config = dict(
    num_attention_heads=2,
    rope_fraction=1.0,
    tie_word_embeddings=True,
    init_std_qkv=0.0477,
    lr_head=0.00869,
    warmup_steps=200,
)
Each number is 500 + 25 x the weight over its row's rms, rounded and kept within 0 to 999. Layers, rows and columns count from 0. Numbers have three digits each. The size before them is the row's rms in percent of the matrix's.

# down: layer 2 MLP down (transposed), 512x128, rms 0.0683, rows 76-100, columns 0-127
# up: layer 2 MLP up, 512x128, rms 0.0683, rows 77-100, columns 0-127
down76 113:521491515505514488518456487478494525465547503498530482547465488468508412506500448530486479492512483509470480471513482460501495490490458475473499487525479509503462490525482485527543496459526524442496482515516498528525507509489505477478446513485496481530503501498477522477540513469492518513515520476515565511509479496499507459457499540499475471485489496508475530475530496510533521526537
up77 086:547487504510544513491539446494486516512447474472488487474491464491496529477473546484505542505486483509550462505530520478518531529465464500501474496531497466492529495519531568504477456499518544512496503509493535510496535470521521500524481503506511469520530498514500512537483505475538485493511511513500521475490515501526464521499523479452508470510514446515441497453502533525490506502499
down77 085:515499525487539506515485538465499510507549511495511508557504540499487462508501504496499509505504531499449534544491476495491499478502534509540513521453504539483494484492461444482496508537499492525472487516525512540507493516499468540468497522510501538492494531526524517515521511530498542516489508520520489531495521504492485463512488516549510501527487564471570547547523480479528514508535
up78 111:512515504459447489516502468484493480475489503473482542495506479504473526530483547437517534515534501508546477507535540471506482519488489522498463519528466495490469499499457486550502504441524461528513447500492516489480543536505500470473492495461510532477498512485490479506478458550559457517536507490475487517462515520517481498505483508527497469509503489512494488498506483507541489473509
down78 102:527503477460551483514488444541491446482506508490462469520508479527502489539459477512515476445470507438484477484492517503511484503515492513469496511474482500525514529524496494489443474505505471515523531469513474504527511481454537485550472513528488493492498505499508558500523517501523486521499483512508506474537481444460551493511461505506479507507484480494517478531496521499460511461482
up79 092:506486487505490478543468532487444516517487505510512533550506462474487484491470473491513482474494540531536558517469506495502477519468539475504477513533486536488518479520480499513507549496511496478551504529498511471484505453487476532512517463485478491490500491490473493462501484516537525486506513506451525506511539535507476472489477521498484532500503557475473481536492488548469559506534
down79 082:532491496476506499474489469502528493517494511539495530435484523496493529514492506530529479525504506467542483491508490518519505509500511488474505481481483492503489499468519517465455467521467511519461461513532493492512507520515554430473516534483507515516475530487531533504477460506464521503507518501542460515455448501455520495520482453510524484505499440509524521505479512445492528495458
up80 097:446483529481505495485452495558465459528514539523501491468490512528502486479514524511502468508545475506507512494511507496497496522544535494515484501485513470503472511497487500550471487518507530479523496518528502510502461508544501539525527510458517496476508480477500486476516449492495502499492570437509546525475446458470498511472465487465516482494514544509531471505506506469486529486502
down80 090:512516522512475505476522524489528484477485485504467448483512516491502519501485532487521531459497549530497512518502512496515446511482531471482516505531499517443498525522507496519469508502482532512507480498509517506501490497498494458512463472509492484477527494498532471544507488523540511485496510541476447444480506540537542552519466469504517518527474495429522514477454482496516509439497
up81 093:476498492511485510540508493492528479553530496466493494485498526470484513552489440505491479498539472463525497508495532511480545546507532532481499473480511493488520551496470517461483471501550523468563521481520511492511516547543494515513526493512514525501484495452494520478505503497518492513513477518516527460478524500468520445500510497496516448503466504538479476476458537500485484523512
down81 089:487484565513532509492521524516513531472460500509537501494506499487498511479554529477485516438466511511464510480484513482464486496489493473460469549500475520498508470510504494528482543456440495512452519505499498522475506489475515453461516474524485483491484490512518493491506494499483483531490539438480509549483540502487514536499513471494512525553495527501502527487530496455494501537518
up82 092:502494539559447507520497511500480510546523518489501493485506464493465483478483482504517487530487479510492488465488444514495474489526512514504519506507478498529558491476498512508500506491489446527441527522491524512498525494537480445503488550510507468511491503503529505573505472488495497516530502480523502514547481494508537469455562474498470463462465489500479529495483494499494502472461
down82 090:506465533525507449482507514520511483480469491558509485507528499526500516513496553466446511496483525508524528493489523475535516496481496492464527481513511454506465496509508460490480507481492520503485465471493525480457492513490536497511559422508509487474538453481487488453496502478490527461486451481492518495487503477482480511505497509502498500505503539500511434495467512553524482531520
up83 101:489524501510521536482441493515493496500490464476534477475508510482515480512554528526482500521487504469532521479496483512507503500465511516502480536468520475495509508503505491499529486476518485528458507492504481470520451501517482525497510558497462493549504490533460505500434519449512483472533482484501513483518510481528496497527464463505485435562490519516508558516488520487486525459460
down83 101:502518501530463552518502470462507482504491556498458473537464502537504546498492529500483475490527526479514526489507484532505538552482538503480527509502493497534500458490520475495506517514496527512509503488450506480514508493516456507517495488487452475522460494468527514523521487497515469510509470484500462534500557526521520525488531492501472515501458487520527480550540471520541499519447
up84 096:474482494483511495493524536492486500491524505476496512500450485509508527515461511511480535468496489514501480502581481496497518530479466531482531531462487476523510541497473514504487472533476490502503490488463479484527476544498508490483487520519511459448501443556566501440473517516480554471489510525554490477491526522504478473477525491495475522463517474511497494478509484523499510487522
down84 090:542461491508492488512473501501497490505462494509496509522544534493520525511541524519471477516514509487543525465421511521471487490533477487520476510443489462509497454486502499515523487497473514475479518543513479490493528439493476514492497469471507498525518537487505478556517470494486504531531461491472495526486469473465448497493479495510521517515449474447516472474461505489498490498502
up85 098:495523512486483508537440492530488463491491520527535530489506478504484467521466466510464497545519480517485480479470472488503499485516483473469544489493519508472485470511416507477470493542478504502487498507560545475500491490519495486474535493468537527499488534442525490539509460495494495506505495475514531489507479475540472492508518511531525525510467522551523501527491483517498453493493
down85 096:519434480538480504485524507489518492462487493539460516540519509508532563542489517487533486521437474432495492509530518453488541467495487489519503516509525488513483499475492505480507460533526498492494468499481454487488529517481475496541485486506512473534477484507557485519508538508508545528478475560489514531495517503500516530505516523517503488496497509448508514507485517522478496494516
up86 103:509470485527472495518501500483517549452541489497480506466485479469542500506517459499524501464537470464516487527459458512466477474507547468469465479438561487476476476519502518477537506481492492496501529510471524498525502508473490459528472497495505475530488465447477522502508478487464500488524480475485552515526487492487518474525485470538513512459490518499494487477470481516500519524490
down86 096:506489485458514512484520476516456504509499508483466520498510475503481511482507526492439479465455558542496498479518534471508500502474514513488553510539455538526474516515519513475459518524515512534507503524527477516466475511541516522476524531489477525470531508556487485501472541496531520511493493494529477487472515487499456509468508531464462486521494505509567477508511498460485471511519
up87 108:497477510491488487472501539488516446495513501504470535490483527462469545499466528501503502530487485522488506505548533455532478537444520553469498480452498501539499530477500482530533470481519531465503472505515515470509475503525537486545490516529527487477473518486492477493506478487546553462478512491481465526498478528470496504503482507499443460499510525470523528482522499524480507506477
down87 103:494515527516506566472458493538536509467471507506478503514471488534484450569537500538504496483559482507479488471515520477474493509515453461522553468503467509521492468509491511498525522477499548486496493483448518545511486489538495487469506513504493524467516480524494512522496525491526487469520503490488546468539490512530513482526504505493535499497496544507539498475530506524523491493528
up88 103:518504532497505519509519512492464473456501478485460482474473485530499495517459525484500466532511474517484506491503559485508525476471473511471502505464497480502494499472519463496473454508481475523470476542528498497549508458547564521496513522500464514501528493476485481486462494471489482487521478512490491501517511524525497484498488550525509522529505467480529518482481506559488511585539
down88 111:500516505472498466503549491475480512467489486488497508494536489453447504505461511506530524473513504481501495514523520518510559481462488545480488534529471521468485542503468506518502460484529498485498456478533459461519501470518476499499502524460514511548528511504553536518551480489497502504490515489472513507503480521488502489491553466490517478514471465544490473474528494536509546523532
up89 104:466425542499533488520476519550525522511500482474504486485537508482468464452499509489532543487506486540501473460492508504500486515503477489529505489494512538483505474524536483474505543497506514455507528516503528487519490527506484492501456515462513517496510474448529505474547465518517503544531460507471535513500499498513535461488504500486512537471495490510513530540469538449498488517478
down89 090:504574470525452499478526492481516447499470523479488505502489508531547536552500516484493493538494506435512526548498456491513501488479470472468472516509466479522507514505474524507485507505504469510506482517485501540489506489488489524505553457548505472477507490565451538526488493488511516501482532481527507506488500511520477534526475503518463494508487532481493473490497478545485517496521
up90 102:514515499458460484440533540533499514493513452535533501485481479486497500471472546483501510530505493541504489518494519491524491477538481469496458503533517464534479510490476486530509482470472494525471515486442486466483489522514510534539464485505520481494526499461499527515496539507535457521501449471519456530507518478508538444499502510526507503490543530541482494522500473489491498486513
down90 101:483478476497494552490490530478513495473511515492479534539534502489527559501487464453479518508471483518497546496492521536462517506492521513513496539507480491460479505516553481512542540532509486501516491503514518506490528520508472482463473497452532509473451506489457476506570496468486514520481483493489490444497531500463538550493525490499483502503511467508510502450503526517483522520473
up91 113:479460498534503519505466448503514459515493482466489511516524493471518494486500520530510506514516475495522536535483490570506505515530514516524502527506518489515472494540476477460448521462498486544522546471472508497535489509548489492557537498493495474478482464540532454481529496513509511490458492531531506501480525523472491500471488518532487512464479547532507502492530527503459482503520
down91 101:481519501476501497464531501476501515500519514525516521488491487477506506534455513526499499488483478467467485464486468445543466483504483467456505490516501479501502540474503493553541516489533508526507494497505537521539495455480525524511541520436485498501502525525485529451494464476514486512525512469514463501538511437485505444523441493521486532494518490515525516480524471506518496503472
up92 095:514506508511532495524499497494521532461508485502496544492556560492516468483510479473499514487558500502523475521511539516529458505457531499483472501508539510446496486493498495527526535488495497505481475488458505534443499491518469495480508494486530490491466517488480469512488498503497527513498560525538518520481558467493498516462534542508508500455519482496513469494483517486544509505437
down92 102:523519477531481532482477513465488483498489546510513455526501466515490485534489534481483485555481502513473511483486507556471500505475537468542509479502485506492483534487508486510488471472491471493476502467504538522489485505510526495508445504472509453543516520543507476508526507473478498545533469471460508517509476477530512539541487458516504530540533472521490506520559502480466470509485
up93 109:501514507538451506513496517477536494497492472542496484516482493483483518486495506547506453498462474514503479530473507546500501500533494497512518540492537490519476487494504486488493515516498493493459518527489489529489495489542502507474517524535553515549425520484455494519495527454459469493439513488506508531488493492438466501465502499493499524483526476525523525453503468518530506540465
down93 106:502543493470475536468467476463491464529504528527535487499484478513505507490501499458525525453493510501524505538507542481519490506481513532485470562471537463486507520527503523517511504473484519495503510512472500502481542579475461470496507523498520495512542501496485523476499518491481511487521519499512509469456501500468499501501469509493523571459481435532529449514494501498503505478483
up94 101:491500496534537490525463509451524499453525460508476535511487510520504482498553500487514493484508470483513494507492535501448480550460457510460493491490524477501515519518478500485541531478469496453534500512559522505528474478485509475476452480502494516514539505469519484463490491444473491517539524529536538522497501480483500527500492494498515486470498496541502473490476489494511556526466
down94 108:510503526485459512483497501523525463568501491522483503487511531504514496486461492502484487505498544526510470472517433542523503527485495458504454494489500534468515464500494489501495510502488465539497528462518445528518489489470513497517511545488529491476469498527502488530525493492484493444492463455463453484505467510476537502498524495529502484535485480473516513547527484503494442528487
up95 098:512518501531507444454490497490500537507507512492579496535504523471481542495491513470499513533512529494498472503473512462526480513466553481462484495478493487528494521475489469513463494509468457511509519542533508500518525495503451516493493508476456493462494510506508486503514467479525524487498476553494505531529532533485462531458513502480470518467524500524489547504476460509526497483455
down95 105:532506472457470547508523527473469496545510496496498497457506472480511465484477529507524510534537497481490503525499510548446499448488543473524535536518504513486500494512522541493501466529510504497497488469491474517499519473492450506499490492490478462521515447499495479479549540568527492511512516510478504511517473469502514485509493490537508538489472519515481475491511577483499508530496
up96 098:518500478514515500476488501510508523499501489512531540522510472500491532529520532494472472442510517482510499522523493538485508548534486502501487504555444493479512518458517531520463467456462494503481519528510502529506491502508506485520490489509515489477431493523495524484502435489488497480467471488523523486521561501484539503527513523519480475503457462502498511465527471441497461458487
down96 097:539520529492495499538470466515484487488503511506504526522530521499464488464472488479499516532507501517555536528496510461472499500477453491499514475533508508556465483475514487532467451556480495527521475434513480475485469506486493509448524512437490489536524474497553471507527499492547494494510497527497495469479517475501479474505501490505521542506537515503507521458533487517502514516499
up97 100:476493513478542482515478501546476522490435559499516511474462440525517481503478505561494546498489510541487514506492451496526506518493502504492461570459545492452490491510523488506505496467498495486499493518504478461538485506503521482503517535511493479497507541496519497510475478492476505519489510516522534517512493447516523485496540518501537521515521452528471470511476482532478526500492
down97 098:535538512514465530499529515514488521493512454519496534541582506500481496536485511510498488519525512508534467494521506478508502534486473524493536486533489522529452521484484476472502477495515481476510489522433478532465520489488489500534490502502544484501475556495522524557500481485496508527488559490477501458533482472499502518522462516519495498492486488490478523462539513479465489455500
up98 096:490522456519526484531503454484512513477490458536504508514464502469510515442507517514483460489489460481469498515482468522494544520541535479495498499465465456454524532499526519470495511444509502530470497498473486505519459479521518535505505479483511509521530473529488513488528468454454487523513501472521482542472496476540517515528489552478496530498501515466500507480466502517501491530533
down98 109:520492500505500524475479489483492518535481522523485490513541505547507525537453505495491471501530507506475500499435488522508462496458493484540487514462501523493491510475455468535504506518553476499545515512496572481477480505485553501485531513458485517489478548511531502509505505487552479499474463516503474510482522504499503419520479494532478468517519475519479517514518471494495510472483
up99 086:465518516491513534469514516535488480492492497479500525503505440492479496514460477532507475553525468495498508461526556527450519487455499498530480484473488516472510476504481491525483478486486485486513471510471532504479483484503460503514503491500557514548467515530545504529501493493518501513545548470471499522493535470494525531500509535517525509467455506513488491568491531459501491534500
down99 097:491512483494498478502491498500507490489547566512503482509437542479498499472534474452488532456495517465488496494534456459529491514501491498448519503499553499520482510483527477504500517510468530509499500495491442532482504517481469483495496500483467495500532466478451523468534481512507460510465456494472478505473500509494482500474499507491486474509491520501493497421477482523516438498532
up100 103:542451509488513498462500474473508490471511509561497540489488476512533513506522495520530464521518489509506520496494518458507482533465518456523523483532472484509537504463474477496508539476528461484475462517494479509527485527441521521498485499530479487505469497519493494498510538503486463465486527509508451522498518483481492548507486552449472478520495504511496521497497529487504498429550
down100 100:457501496508480521510489504479469465482535493444527529505506553488500456489455505480492500512499495494492476498521488496468538494527506460509501498482480525500480487562494528482535473513482515471481569518505490515461472521481472447504488488453492474493529500489494521514511498541489516540517514508520538454531474467509482439489487464536520516480537510521511537464532519481510516498511